From a checkpoint of a small transformer trained on Wikipedia.
Training: a variant of SOAP for these matrices, 597M tokens, 4558 steps.
Each number is 500 + 50 x the weight over its row's rms, rounded and kept within 0 to 999. Layers, rows and columns count from 0. Numbers have three digits each. The size before them is the row's rms in percent of the matrix's.

# layer 11 MLP down (transposed), 512x384, rms 0.13, rows 181-203, columns 192-287
095:449520471432531585506474470491512530525599529574452447532500506569563477505469508584531478636430501547502480540516541557455541501606411418504478525472473452518546497567534528459487493443487489575516565514618395515548466513503526576517454540499521542473526458596478532429464495547481487475
102:492522486462525502529540554574463487496462543518489465506485512513471539541472444547530531399624473455443452618466495430537526463412549427572504428498491526538560547551549512471413440537475563551509522480571572494496580483576498463557484599448552550523467474508537473527614464542533584406
100:544533501551497461541468497486615540460502470451493518473448519538535580512467437587525438447539589441523479458494555464455471594525448469565424518553407508550478497472572511470614502456479517508505588514520480402367482487450477484537551427511517563499456523476513518529510461597508510453
098:458437495503500555556503496463481535533475446491481517534493505377475437461495485538550461531462576507480458482573517536414502500459447511498492498544535449545436583409541582551417525616465474535565480499496628492469442421501493510422506598547546383409535544465532592554566540530469488477
102:502532437501480519419566474460461467507512467464488487487511539525588513401562495544522507529539509460468514533576492515480495519510511507640528545446472570486566495477489491596443518390582455592464594459467468550536558536535491473526522625509470565499535422484529542475486450531469482431
098:538500446483480513466424502475541386505488557440508486545484535492498501463614515437591407516568465523513518470585515525529451561456417441473442505531515463529506420562528572499448481525480553529561465459458467480404446482462484495487425525490490579449508465562494471450518507452481475567
100:442460538551591367451394512449466557512518470538509573480402525552494450577593527553520504467410522527485531498451481582462483500485467595496496467528506470387554509517534514467544542522604498483459527501515529592510514533520456492475562500507539470449466405509421441502516535569477521523
103:442486544556506457517444448479452512503481562502563500497544574546495562495537463488526440538461496476552475529609552547523504403471523492476565495512465544497501542526448443526494422541476502428502497549495587383599465509439588455571590506515481476481590419465552410521470406571387517455
099:443460480446532470548433482551546514503561550488545473562530433447562504541559483507537460518509559530489492458521558446518593460510488489538530551559512565522444442520567575451475524570423612536528430480562492479546484480534458435535555587487466481536522543456474469502527474563429462485
102:486540507371495583450467486513529445554585533368489547503507477541502490481470495525472428489441495467381546503476502563532492438461507526505593488564513523480475473490476476505466488570541509478524443469468468500531502462438515619558474456451561471569286650613561547521551536535483555413
105:536438423521462545413515501540431495519493551506497489592506491457488510544513464565583454495529464600609543443536540388518460561569502469460463443493518474534583502549459440419562551550463485440447577488483552551519542446440514466466463541542478474655503626450454550449550480540486556505
101:412496547479534544477531422580472501531478497429541510526486466591486507479513471410485544608429506470543536522525466509588537496447486535455538471572538401531530419448562488520542479448525584501544520469424533439502562481405524462510539515509555415562466420552451501498502533442536491421
103:495540581593547512584484517511544505474541528514458520483557489511562572582469461535461585503538526547496431575543530549547545496523544541413464548527512525513548494493530459551534479530480410418483470494532525441484491421443477466509524465459364535438552552485526600373505473490466616606
105:426490470485450478512442454417430532596573440492478552491457486478470397479522523428474485481513493579493556551545545531538471461460506496381451491501486517453549521418517493466465454472492548590436527515504405520590477493535562525480440488392609431583545432463454430499457536502564546497
104:480504504412504509387518499422506467476452563555520515509508486418414582484524659511499502560540461502489468521573513494553515549465422519507527511551508545482456571494499589526564517479531590513467480517484527536489545459419502399447451508505442566518518463515526476469519479509528532480
100:435512505522434522537492517476445520532501450555554448496433522480476549455511469541534544669448502488480503430552523497460505588465502484419507531485464576508483460519495508470533535549467461464526526411482503515525487448510465521496440552442418446495506451556618511438528530448566535475
103:492458451485599556548541450479518560510508532570500398573531536523474409568546397494615481648555459485399460500559489385483514441561495534543517402512535537477431435494512525617475549468455497571502534510447608481485576539525564535506508593563501497525440467422500574511500542466484446493
098:502520526453493481537482532508403555451407402549515498521458453510418534574535491491549494453549483525521474505467438536475552483488484505500527444537467510526487497499539425497505344475426619510527433452451362543440559510371508498423473535495555576479499508498634471472440494475539439603
106:414488561455536457499497545508393435507526511534440382590576564515457517562481470512473535534468532489564530477460481525447503563475487509436475506434527522478549444485555449460463505607456519605503418488507472508432516527624475489561490563438566595493534591458425533523403638531522463484
104:517555493542456537551546497440522457455421495499537424406529512421569563519612431412489419458539526578416505637538529507525464577476473421596574542498478475461514512422558483585515512515495484563466527524466478468560489485536500540480454543491500548475423437505542547553548488492497497556
099:497408456565553521597457456456446443437452615451505419570397577478505477476440485462461533414498413580406483462435487539445525511492499462483522516397416544491492572491475499500499473554497519545478493506551475557518527526513468492421473501506501543489508527468532517525522527520484541504
097:484575527573518445503549508618556508444473452514364482553490485487402515494524561462519542459619528528452485514367376531537464496504527584494458558397483494473497495571457594453455637489468552462448579534442577559493411542430474550506498530470549522533622568545440482545517527487485480453
097:531529466415601528493558479464477477535614512523404567507505487534581486465561485523571558561541564478481521457465452517475577417490493516508500526595459514521534525486448565518477442510487503446428485478468576591520593548532474517554507442484586607462421483505437577491462462515483457498
# layer 11 MLP gate, 512x384, rms 0.126, rows 182-204, columns 192-287
101:493389516479460480495581444590550540557535513555501528459472557485456480551552529499531516527527404495462472511594554486447510500376546467472506419492492608457449474494520537475438498543588411477573562554514436444521622448468454485453527478499546471512480443417508478478457593450454495500
100:487510509486561548480525490504498492509436522484449498527570426462528489543543499429526521441506415497537502529548492549450441531479534428485547419543446543506623534519464457545504483457477570492482490525479436533496567542346540515445463509596542526432507485468489520575492602518568630494
090:487454502552504557451508534616469432472522497520427470483445509499539603476475484384535445473599473521517502586462541525444371497522435457507537523572559411480496554549548518421502495479469516588505364362543578488523497453503505510490599504473514525488439504472540492573524567505413544468
100:445551500629504532541505454376582480600525526519505523569544557492508503554444535504515479476460442461540551547398496596560557492461473513496526583401494557520457378450487429491434472351526460542594578529515482452506546473572473525518464541454580414486474521522544476448384518469560461536
090:499436512520474511391542558485467548436557497513457456461503449469509502453519411560425510425444407537469467553411450470458461537491540534590525526437425492436429491331495496509491444468558376609389369475461430440541500446469518530575495464533503533590520480512571415474484466531538447521
098:525513458424469528505497579518478491488515490462490457516514452473502465568404470503575463590496454495557563551457483451553584552457475513528573518452476486471473474537552539383511456459480436555526469475563450568481451513500507500471579399471487461471497488405525534500501495478494567500
102:510506493533466374622562511501475632620467480442536423532589499487613550438460511498471531529493536536480533423488472497445496558539467431560440375611470633485558474508524484477537515530484483495487500496444551464483538455452424459394551486481466473451452539503594488517479631533399538385
101:515430500448460470477457528465496556440509466506444416509554503470549516485523407596579538504415341493562581397463573540527438536416552470389411458527434404417591495499486470516448461479558388479502435530488536541415464477458524517478475563434501519508463588526430521496439561553528544490
105:548391482547479516434535539493461491548491571460521421470545543560453607554474502498531457476394476542560510510553526567431600589494462514436459437417506524526454480570535569645437520481515547513528595496501498511525556494491493477477466457418499535413518539499528553428502557555510488455
101:505448402397495445438530522418381498533550532533516493504535446539499497509533452488631435424495487548598598393528465451478542516563507475460493470464520418465603496491420432483512502551481487449396506539428445517549496430457533558539423540495513452574500584425517622499549556552504519498
102:555527504399542578580582387448621492589535529409462488523520526575529452428511521552452510459531489599544531558492480459441446464480548432587577471440515527432508488513505461525542480496421506501562441365448471552437497403511395456471470521611508479535506485540387499446554471550588473520
098:458464519610593540531600551537522455526475422561422493485540507492486491564453515429430558500498493520475501498525404557416539446482471582527433501516483507515494461424494547441514559425377470463559583520508507490464405415432488501361493478515437556485500552450591418501436432514574575450
101:538512517573516373548453496539442514525409519476516518463476476464557479457465490316489482515601451505533553540416537489453538572579579489520432495424576523517435484531437497470430468552526471469420504505493514394539571508470511475493551424485437430460572552550514419494512469560587522444
106:423451475409563481489497528456456511473529525479500548491509560591511425493433522417528512421509460477547553487500500540412581490571502437544552506542618490539495391526506523466433490429456600534464468395489551465432525407441413483477576491482485416412486590531435504635492573494438454558
100:516545514517514532445549476565465592556510535559566554570479509385469587509460531456516510571553530513380444547464518433596429443540520598534518564421451558580482500573491451532536576513567535503410530493534547484581459426471451540461443466485450493440539459599402443489526522436443515489
098:451553460580448546527468472470526469516497502521490521537581594471428572506460456450591473543513529574484428432436495490486476424443562324478479546466528574551500500505433521524481499469443506506556461489545538465536514435535606510524517436567461510494566464453571569454556513501546563416
093:515464491494479489588441564597543558481464534554394476500446606539469466479456461544554481589473522505409486489584456497497432411508567471597515446442475446498454560533420428525419548531576441527556577540453446524538481491426453497577470514429511496514534421563472486434603469505454425507
107:513545596479533531485481508600578520486517446583429543513455489495554546607535531559528460501539439416515498504413508422460506558527504474533537492515540533505484569490530551461451435523537583454569654498492569443518466475534399562444440374439461499431552519540481561417443460436477498547
108:466417440439489507524524520477457583535657546560437384528464431576516537483530595555536453518460507473495429515417532533499518471477478390470474461463581547560510542598472453556504518554507484515512408423499478461527466459461588387506408553442483600519441527516430413550472413530499431462
099:388494473528504569556464430449528415544416491523506418524415473555447488434615532455481368426458480481491470484492525527502517525484564501429510574436507438500577563492619559502536540522576540516446477536462510525449511491635612518531458538398489438471447511522523535446518449510471560477
098:541442566463466322518412518526486497608461590449501504548445489535438486431457534471528462592516488522421472532604501437570538484524617557503373605459530535430445459573432531537525476493586466543592511488513456453495468508536469499530569464487478458521444516444451474512534613531527475566
099:548508443487467504576536457432460538508522436523543546511507552515432473463528500607499562485490435519477581515528459486486464620503494528482525409478459542507554469563511506429579482554550450424552435531501488572604575513381427439519560556422643545564454457539551457525571547454559498439
096:525535449526476478485504507589468541553557469480495471500571477393522522562474461484482562436537547511409548516456593491417456454508512491472520460518546482470486526519507419542544533505416451608522506405387482446514539509491419438529577516495591433526467506518549490448525451492509523432
# layer 11 MLP up, 512x384, rms 0.135, rows 182-203, columns 192-287
103:386514546521606445596472662502474448432572554478498508521426475450500553546397395491568513480446574497584452532435518524392489533515459468553602517413514445521476509533517533520555494489479495473568424541508507448529555419462534593571440499451580483560496419418467532482542585479518478529
101:455508454467427518594487522538538477575479570565464559530505440505524488507533535553521506392474469591498530503560478457513524498480503469526475467489473432401465515543489511496556388508440566510557490536547468493485557539557508373575530503489457514404520425416518574541606572513501461493
089:435456587476522395446617461453479427485487491579500451506506491586533449519465519512556515510369499489489468367619572351520486507480444570406439525428452520521476447537535572610443423497486530523429482576605504516479421584489513464414443502523592540512505455440439449487457484521425565559
100:501513401539474476561392460515536418510525448457489448479610505556469463600552552527479499515383418401588494460397490485484539467497500503539454512575636399557478466479448528460528534438523603530604502432469492553499482536432474462450569540512499441529454463402581407465447583575447410528
095:545493460495528472526499570547449499553548494455444514533513436462560445500393476503443500443485473477455460486398402496547483474470538511562470477441560468369453448566431553540544512480578446574503515531560497467597555512487516555543527576526430496544428458565570555594439538551607431465
099:541542509440465528479521559541469532433440540572563569517475493503504543429494440300605447509481509481452503462480616485500544415517419582510504496451522571484449495478555568356552492508544461459496512516489493517452446499498545468462468540555560494548568483569385466477534468528482572550
102:464553471447410488564487493491510467511513439398503457525570483419508552453470489522487563446592552461598453546577450448583522521531508458567491420478461495423546464416513459477502548484541559535551534553453446511465571601514454463434406528518453469550551410544543491589647420548447467444
096:518598505419504492553461560515474521409565459566487520493511473488413425413517503494526510551539567501513452557526484398478497544502660491553499529472504550575531482489519554496517456511539402530467488512446480547588459436546576537443453539501429464473449514531460553560539538536501513449
100:497537473465525517514490519484550479519475537478546438444560502507584512513449668485504438548446553467532502487533531572451488435502472473525499443477496494447504418528526524498549568470459444471532431579557532482438504513417510492456447511448539437468533428553540521438581461494550446455
096:463591613482536458639489522533516524494490460489567544506473549528490516518517571453444525532433480349494515538478497553559474560513609594485485489492465542470413458418486512599525562445400502569469463513552485394509436513547644501441508538435537536483529454442469412414493458499529499547
102:450431557427549474476488540456546548444459552505452460461498424462468479478499538445480550500492564476370458486498513484486453571612495426465460507566416443496518521548452495509547499621496462394533544526619432519548575483489498539518586476432460528461537523484511497529478426493548564508
106:549516458481450497502551530471496399495555480442595531466511507474498443443407516530495484451479501547502471449505528510439447498499499485525530493502507464528528468486482593535506437453540572514466506396464487515599462464497444500403544487549562419589467540559442473465496454570584495434
098:507545537522540571597494498485455558573455516514582650473474466523566609410537521542497428468462522516475557468510523511512560479703552510464497457560490523419589435582448437510556493442417485533511476463456582501490434505452545426466457523500451442605479455518453555518520495450535503473
102:470518528533525523532421446510460563491470590471516553541521534462490521537469453498537500520429547459476480561478504526554532530501474445452503389548393390572516505515466486619537474440485552490438529452467487512447542546462507497516515469462520571545506476420614415431556448523478528620
104:430475498498578518388503479565499418580493521482565478484601597473464533459521388487573578493482582494490458568520464532516469572455447551565519462463560538548562467540551459428508573476550450505479511491560516472445494445461440435548525539580428536454498458445465511536435547467603478511
100:501439465513529460430500527532522589454565500542456479537488507471474504569581521534378548412464507450437433449568513487461466467647469485449428524494573556455632600481574510439535553574383489524527477429480559443441452568546438441477500528492523500498456510505514531462541479576493497528
094:583335435507494465537570473549573489578413444467511486539443443400529578380512419474422514517454555564445505488563466489498432497511645573463473505545431567519546480509507521519461460572620398475481522525536463536511533506461505501482518484539532503511558515530534438516411467556488463555
108:427463482555604548545485469538491465483490442548499499427515404516506418533587481458564521408528528522517439522561632554446513484470474475423531553507576405533481485486518456542549535438441495527445383504490479563402552611548503431500503586537512524594473564545436505452553459422523442488
100:440555430446549523564572446584497542540375572395547593481529486490469437427446507511461484477595509559507555588558428442428462568513493427516529553478373474477482477602533504493560511556553487627545526503555480490536458488502477474479480509504438537445535459462468590491453508483553555446
098:426529466504471441514489474466469494323534573554525463517547488414466420476616441532511502472453479542560415491520523517494438560507460393461495499560488418482539464495540531508475463558529510519419566423490520501471572510376495538573544539551485523561493536444479462588438470363475568463
099:548514484510458444495558473478477437607505486541508537418520552537526488557446524576393509525465477550468507476555583521542451431474428461415472559606523468506500591526534576501480610485463415395527395495470488465456536499467495453551539605431474428466454539449541577477532445444510496494
096:496447642602543436521550555457514557472513400466423488535407449493513372577416458607516397471557551513462449523635537496472507574388586547488533514429491555450544515547547571517502484544486444556441490576482475522573459556525595408529517490520563528513543481454456525555546463439445516564